python train.py --vocab_size=2255 --rope_fraction=1.0 --init_std_o=0.0401 --init_std_down=0.0 --beta2=0.99 --grad_clip=0.5 --seq_len=256
Each number is 128 + 32 x the weight over the matrix's rms, rounded and kept within 0 to 255. Layers, rows and columns count from 0. Numbers have three digits each.

# layer 12 MLP up, 1024x384, rms 0.18, rows 907-1023, columns 192-255
153165172085130149054135078064098146158111159122167123076150110104131181173135146082175118090126154100171091109040092142138122149119106143160095055129136076103080187172134112069121112158124114
096136172110125080109122123086186092089150146181116107144126172109118061163110048150162147087085170111130170109164146109141137129182064090113132098123066096175153150133116125086118125093174163
143088158183097165133152180149147115203140088155089132194131078101109185177139091107071120136125136088121123143133107091160145102174077157150088145132119147188136119174134145149164158095174102
149151115153077132204058112153129103124139155099103128114191178143089097127151144089091109126112163115163209147175162168122100153108086113081140153168163136107085179134123129113115153116114120
079117165139111204150096182186165122159127119171117148144096103128114144129144104183140109089127119154090138128115116121142145119095127096120108160152162177092048163149157158128189155055166118
082129082091101195145146114177126135122093194125122171164066147124161073083127125083143174121087159112107091076122169104076123113092088079167142132176082189099114107164128079091098132121110086
100105107143103149132149144152150156122120122097065123158160130142087126140089124166132089146142146164112114111153104156116094120174151177145147098111124120109150139101136078115068092143109132
141055149182152104117165136153099133170158131115133129107091107103131126082103115137117082119156135118158141113165137094096146176102141172165158121090123147110097137111078146166115125119158089
132140106098121167069149118155107176185093033144176142157123158095163118174099101107154147132094156136114130142106110163154181124100205175132182086092128102095018113143159147112135080175216111
180135128193184091121135085171112140119070104125125118146158098056104188133041096172111135091143081115094150083164130156181099148186054079106100159127123060148093092138099102101137139134163139
170132161116149128115182095152134125119086179117081132171138112117107132124148178137155114081182121131125123106109128132085154159135163076166108146104121093120153150149090182065144119146155132
171095151097161093134127163160150122130150177167121109110117126083143093114151131122115138159156089177082124157110082153152143162137107094161159173155072131184084050147132117165155140148110118
155136115101072067111159149161102058156126131130190112090153118148090128134133125143055149158139137122099130122128109058096119167162132169105177117115162109171217069118174158114156125155103183
131101092204145112155181135162082112112158073143107148107114131134110122131115151146073103169091159100118150096123127140108141150165109142055177144122115122145152144094127120139105166086178174
105129176156068146136116108227146044072172194151121094153065105132198075146115160166107097192120106123121122138111126068127158072153186100136156127141095074164132110144160154160067162103089088
091138126081064137155167156128121122137138162153127085121097109149111145134114142151087131157079142108132171139117091114121087123108147098087122140140123114161163122180128142077144159103100150
149121145179100166114083116135128150095122135074112081139112119148090141098136130098117161151149116113135190125111136080176109137078120112159158133156122097115143103157127086112128073116130126
102150130074128141126144155104113127111151105135120172110152120150128223137092127171113136112112153206163134133153158118105115101142189073103175141146153130129104104037120106110080082108133115
121149200174137108103159175115131090143128125142162137138141139129095112095138109099132142101128135149237138063148164144126117130182113112106123174131115130149105175093073123144137147104094169
132141104087116089133126104132163149162183096147122132092150152108115168145132136117148136176134124112114098109094100130153164071171105130197171145097100128124104181107099120164160113087169066
097157152105164153131125125102124038135187108093129089152073130136116133110121163112164117102148104056128153095118109129148138190104127098102084097123154163162132131130169167118090137138107105
151113139130154117141171091104126096092168170135096170102156132090161157185139196104149108071148098092082126165152134064093082081131182126188147178133181163073149094117136150104141122083126104
129094107147128155095118113135138106178095101121124138129145132105112099115163154110115088137109182171091109182113177107114125118145083101110088102161152103095075140161176171136173119091141136
196084172100098136175124116118049166102140203104114140102055134112158056196094139099077092103183126074093164116056136115156119117133128131159165128144186159154089146081165184086104121152117079
091094169156120116180150116096071119111130113149121164103104109153081167104127121131163173137122154042122169111111143127139193159087156174128130138073120080105131114117070128118209133106120111
141176108128207118149160108165182167071203135122098140100128181142137120164081129110093163130119104124127070164097109084179109176087109105144161148104113160133110154098091159122189118150096115
132146151155075121130144125146110139135136148132111119110069080119121127183127155146156104126184103157241093209186105170153093127100107130098081091174139150158179096091141078149074086090136126
211171122115179117163108113097142169156184111145089173144120088122089119141146142126190139130110080022161101116131128096105154155127142113155150171141138109153138083123174117139085123064142162
172131152140069144114221136119108096119110116089137141194168112124118123094145117169084167154196094103042089089134158141108100170108171130185112108139127139159128081079093151141131197115056096
119111092145105084104155082098036118122077081107174101151141024141069197104142112120149150092110195102173079158132071136131089134126168082173134101128130097105133164159150146163114080226092180
119102138119120129158145129109159165090165126167146093118127063131137082108143140108130124110106134146140119088110141148084097148158101054102186122152128141163140080154077160102128122172179099
131055121158111156126088133033138142136136091157061118120144156161129136143183121081102051130099177132151166184117077057137121099110128084074136162106116106113145089129103132098143146157099135
129148190127097104098182168115108135153174110099143057159165130119114126137098122134152100128134092067108172075135077118141129115140145141110086094180113190165107149173132112166130130129145151
137087102127148157131139128118116132130138147191085122161095110175131138114105141086103103132130129116108084140145137176135135067147124130140111109160128068114153099150150136085133071177083138
142142118145087110094108137200075193118099143085147073096122193132196175156135155116091126139095134136139139091092135172111174080141156182120193160171155156074142104186094090088130161137098191
121086109132080108145111150124169154147110086133135155183133138105106137103115094141109151136115175114151161137147131127124113132191145139110153150109159084133138089115198145065098147080113148
086114168082129128118155099130141124125124080098137167133083130134124118153140086120178127181175063085119129090118128122128138168112144124116085192114165119097174083159061110092104143088113132
086150162111113108172169122066125204129120129097167183131167126095136171131098199103125093152090122127130187178159165145100095126094054175133127129115128090094086083111074125114163100171120089
134155139134142114133147192105058173125160141090139111128136081125075117155130118183111096140140114128149132110133115203106066131120143059155137116098095133122115172116158122101079136164116190
098137089200184074074067173108105146083091133146139169128120106042132129105116115146130104161171131122145124111150091095154079094112087150155113080157127145098125181149070151155156166104103088
055162110158096176193155162117174136099107121132138058088114148116166127123100111095136138175117106140133135077114125147132135158110132103082164146148124168160189088131079160149134105145146171
172140102076094124139098124134117113113147112116161151119165169135137113114119097121114112082168106157184126086126142195140112116145120117134157166061134082129100143134121125117108064160174090
122100189085096112103056109146095121132114156081144166148123147138215177142183124094118094200191125144124174122137148079126163051078147117160082101143165126093125088122174153090102155140114115
158081123113146153154137182120177113161110083140141126143091096108164197082121097118133140128136100141104069162097179115136103140169183170099102133171111107107131153120137171100135110121108135
142174139114151204134144144116147135124110067110164126091204109091098133131146099078128176132110150126164157160151117141160078098144107149142055093137083134202132115111119123132116116114206140
123152143153150069090091103124120116188184069107119153169161084161150119129122088158168102106153209114133130083147122045134153098141140164193109124083129130115115128159168153046150107160124119
139122138118105167132143151081100167150099105150095140136124142171139088169107134099068185116043139115148112082082151095128120126091091071191105146171176140129117190128116156169142184113145132
160081114155145098197166161082134116117104101192125098131101171119075124107093125123144164131153134155149129112170170126104130116093127141133132118124091121152137115173136070144141120127119119
193110119095104102120136124142122131114115078101101164142122128107109157133124174178116124112141076120151176176116171180108119170102123146155170095117134183052159079168122107161160174128166135
134134176175139118134139123159184136171151152110100135148184124187122148163091153092131085155175164153164101174121164035146099165148130136136132116111115135094149112128082166085101159134140143
214163157113119127057140149085123146142097100108150083102139169152149096099085114101106094152087125098126123185135158154164074156099165128139137113096109085067122154115169070176119166189115147
117131111120158131087105142102128142105036150123176172114135179142145117197116146098147131227151138141139127175068181155149138142135162127117176154180195141154170129096149112145122132100177092
093147113101116151121170063131131165143104096121069151106187109123108097099080124087121128139102103154146125169127124111154122154127172068129148131123129146147117158100098121190111091118166129
064053081138064104094106153114066154126169101148091212137154167084135132132114116107161096196127127185095140119124161164105110119133110168151115091158155139112163085104159121182126102147123068
156136125102180084110154128119183087129144129118106108166156153138029147142087197132089131111089160110160152153107108070094156159078180129059077136096130075148124107152116126116100130137126121
095147080062108197123096139072081164094100170125196152096113214153171146148133133170075115085122156137165116113108145095125089161122148164101151116121172169112160119153178195130159119109108079
092148145128118127155150090164119140130090195106142110082127125126146110107081094140089050094101169108125145132137143103082190102163077115094182140122111131140094159092173113144144154158083180
151171086118119112163131140174190181206165154118114158106247111134089155121138102075125166148147055148085138153087088124180161140144079224103167110146192073119102098100108117131084099095058095
144166141103142177138124138229095087112125080136104094068153125159134162129104067123108161160135162134163136109162182139130169094115191127152114151141140112085138159141138106101125136127084058
144167101120066073126130100097105143127093139145072091118115144165142143064089157100071123145132127166144109180131163116103122098139148052156104120151147117098123119175146118109096145132047145
118096154130103104123156151107129119157086171178175091165170112129085117161162111115113081187188117083067131157093132111138091146097108130126124128087102141174093141111107177113122078158105099
109102130125141192116155167125133120141100170118135141146126129089105099125069117110133078154110087152092106080110094094149128153117141109125081153108131099155117135206153113105137198123138113
123160131133138140149131121090123145172156099144076113160167193141132136129145130098115138124119104096108140155072119133165121108118124090113154147085144089125043157092106136107115105114106096
144162069168108068170135106200132147075165089088129110023124139151122161134144168225117121139102128067136156159115163162130184105097118109064135153164096119187124198170135101152088159117146104
105137160100170177088059111086091131148099102145137158175140121104143069081142116077124135055115148088154151115090149148073084173136090143140142140150148120107129092199106138123102062054101169
093099127076163070128102123123076185147182146115116167133127101128111120135104115121131135188093155117096126127078107120141138089072114146112155112069039106142104099129126155171088119156106124
149120152124153171107134099086050044137202103103120103105098105166123084139116126097067109166127117142069200096116146128152167122116112152133134124099154166067142155108135108180150158124137127
135138094121102122167161095139181137177176144148099081077167156069139030152124099101145170134155149088194118126118160178101136147133149113081112106131117117101122093165108127132125176067134140
089095146110117183103130102149140081134166144130185100159147109129104068141119148214090132141175161207225104198096144122147149148120139081118090066123112164122136097070146165132147078108088145
112100118190113141152071090134088143092099124109112075134166142155067121141183189131135200129127099151160155131137118137102151117135167131096139083086138168099145138136080105144142186119147183
128109113155125107150160168148134135128129137128159158105114134147093132161109165133162113099177110114072123147094131183132142117079130120161131054122067162092121103184136122068164135154158185
159129110166124111101117087088123098071139075103087123125113154152103185069071132090102176154152142117127130134130101116068111074126102122125194138116118167050184115193150139117081143153089150
149140136145125143181119136123122171139126153147129108121126129118150163156149059125125159121108087161130127104115157147134148136139137091099177127176108154109103111119140128143126165101125101
167092203174123123147131132141129164118138123122165081133066094120158160118116128162126132188114140113119113144135144162184111134177121144151102142151114135114137128114175082130132124128144135
051079078078101088115094118160148199127110115093122183122114145120186137174133114137157099138125172106155156058119114134132144121079112167175169124099114146112142136060132093188175187144101098
125105149175130132039131086120158105139151172138108157097122167113168151123160116124092116108063164173138118191130109101073101105067107126113149176167122135054161179102125171076119136165225144
081122074125060128156098109143035136142084180136124085085119191112115110050123171135136181116142177158104134139064154142137094140082133181123100117078129132120148195137166179147030146122111110
127108086127178212166163180097082094115175173076091145157090088174134154093149060150146075151129130164155133090138083155133078126174177118086120120061177153114169145042143151092134122166061082
067115120087087136091144116144079175132089183088111149114141102148148160122068102171131063124158105078113175131090136145105112128213150129118134144205159113153153124134091087158123117117124118
131116181109111181129122148151141085132153120111104162121093140120094186082135108161127152070111148152170104198096104169107182106148069091107124095172154095118165141118112114085185091054124065
081101159119162168168085091163132104152138150109067097079095101144180086087139127147165141133171140126146093116176198130083136135087144173100156122148202159130133182111158110157113129098095091
126084050177143179165137144131146103158113115134180157115095070113184121134183120149084115166176155070155132136129177156116101135101092090119157124153117102115174190112082127158158151127130166
105119136166107086137095105130112169104145105111137195140108146053124123133129069154084145144128095136103170088185090110109154177084129106108091124131147152128138148107105119127093136110113119
163164081144158103127173103148099111155120154115152126122145178108142111062200153143123154098123145155116099162117134117188176207144131072187127164145087196172089170192076134115167111106161108
106140066140081123125155127127158106131146078120169133141104167133184065123127131107123146138095114151158142079157146131175146142092101148100121149153120154133079110120129136089138112196145103
178111148118141154117121140142097136100135097106140136161119141066107213130105111096109102094142167157101083119078177112143188093139151108174037129140169107142121151127116140108119108126157120
161147114163088090144113126163125116131114105088149151081098112144164136149121117128119085127170078119152143097118183100198125117123116179124140077140155169070089100100165143121119221089146052
132177110094074175133205107136123165105113126119139144134107125122147121081118101139123163143119147099095146117133143171059149153139126102136145096183151166184138076143117122103131114199126118
148103118133128177105136106160141072155124142144075159154062149143150125085075121118128169164170148165126143139153134191161126103119101076113118115132149075090142107133118149091145132111106121
128123101116129106172122172167166172158083165173030118129092178136181129107088133107075141114153066132109099128146141166172063075123069119136109114146082122130120072101173094163133143153148102
133133100151182144151073134211161103102121124135089139157120125126151114135108191163131160095120096130126165115128126093111087100107155128101089102067087090122163122098120143129155099079115181
150068089099134141065135109100147157084138149107094150123036154136142120129051097095167107158090115104104172106155115169114178135110129166087141142165146127131135180136194127109107112089106068
091098076111045142068212042184143123105154119157119098093125128130102190137173129153129100119114160109141104189131115109123106140109165124140146114074122130138101128096133096147116090105136117
133151094196162145136182071100165143176121122097108101109145091137134129086105159101128191141220139087113099107087116098097128104121079132143167144145152138186152149115084133142097115074061169
087184059137173134116138171143096160088132158159152158139120173128119102198115116100138154107116100153088111142132136152136120188109195125153148188204185135064117124122115144079118074055077088
153144125203074102099134159136095122126128104102120158195159172119117118089112094169182115111167138158142088075131105120086115146118204135177224180114137132106151098000084104130118091098129153
069112160144176162175092207118122193091106167138155144158153140117050078136159088159114147111092172122191166129152132177124173142111180175196106171067149096181099109132095089110121128068054124
095106121107112129126144138126128206149139105123126137151087095108117124166080159116070135123158148114166184133080103108121077092120147157140112167140116106087188113110173155126109143127154156
158115181131117074124091108144117108143099109123144100165113136093156151163149110204036134147123126155089219110129095163168071187116108160134167103170136131124115140150128131157122128089131157
163148125196103120137148172129142115105088093108113091217113180146067137127077118172189082172100095143160122134108112100107109176165172137148129143146088145212158189125155148109083137145182110
118148126144164202067158133109166131141135122137106137149091143135149096131125075120086139146116183141075185148109130156164117095175111097086146134097098145120150138066095117165160117189112167
126121129051176108101154102137128186112103145085146072122106155167114129145094095189130101122148147098120148088133124113109140092112141088147137079141104077086183147094144140099098144095062093
129161159117094125160101124215127140125154136121172139097122126113087199060151044156129166165163114101170131091158137078057155147102065164095056099145191092104021154121136123118117126153102168
155131118097153115130118137109104104082094087166103064129164156136094102152148071153174166169113140076158104134168078135139089134140120085139131144123129146120150113062156136182120170125182155
140127149101116112063152137150108151134145075191137127158149159166147151091138143111135135158126062152114113076144132109154127112135127086152156140056139150087091108071151127178129106135135115
077139165147090166078156124149108131143108074040152104119142192091116109162105116049054120105195088140146142081164090156120140070104093115136120131148104124099139094156161099137165161159149143
163097110202113125158210153180100135149119135121134096190179125120090172130099128110111090127149147115105161129103111160087114117122141117142099133115177158082130096139066143145058154156108124
173139115157103101143112175130073086104150202120094067157137118133104156128080140135120114133100157136142135165132174127123148144109151152159203112164205169079106106151126126093167130130143139
120170182088125102089126124104186178164207141122199084118103124173120114100150098103127112108129115133110152057153093133149092110108073177143178107129094092136100078125145126183141133109114144
132131175089178173125142103121138164184125117110184171112092063150106068128124168105121118132089021168138155154084159117095101135123126097077092134124141121159102136138111168132078068101137162
139124111140106090072116148120128098061079156167129097076157086208080161123167174162092089107089120164113124097145079114123148146096100142165145183086084144151197135145148074138155111125179188
102144114135155147103135145129110081138126105057169110193130179174123129035101105116149117124090157122111199147119106133155137128117146165136143110171122151146197108156066123120227113178154119
075077092089138187164110129106104110121080071048133169134068103106123060141180150104091164156115129110129157113115130110100101151144179090101132082095080138136093109165141123157117102144131138
110094178134058147170041097084137165108105178120069145118146083104133113124154103124101176079157141111159148064098122174087135171158142161129101112097110105120090147116064153156127124100078154
083125089106107131145131094116146104145122119179133112095075110155152128101102110132158111141062094121201108149110128162086121099148095160200145134143170131089173091104132183135158108130093114
127134146103068086170176078087106138061171162124141128129107107083062139154152177114131173152123184137138118121094079158127099139096143079138112167106084095097119144125170135080110124127173118
126104128195112091134118143117151183122118087159176110176108099075152172177159120074157115185153132115146112161105167129136128052110127104167125134141100148117142235123108120085177160126125146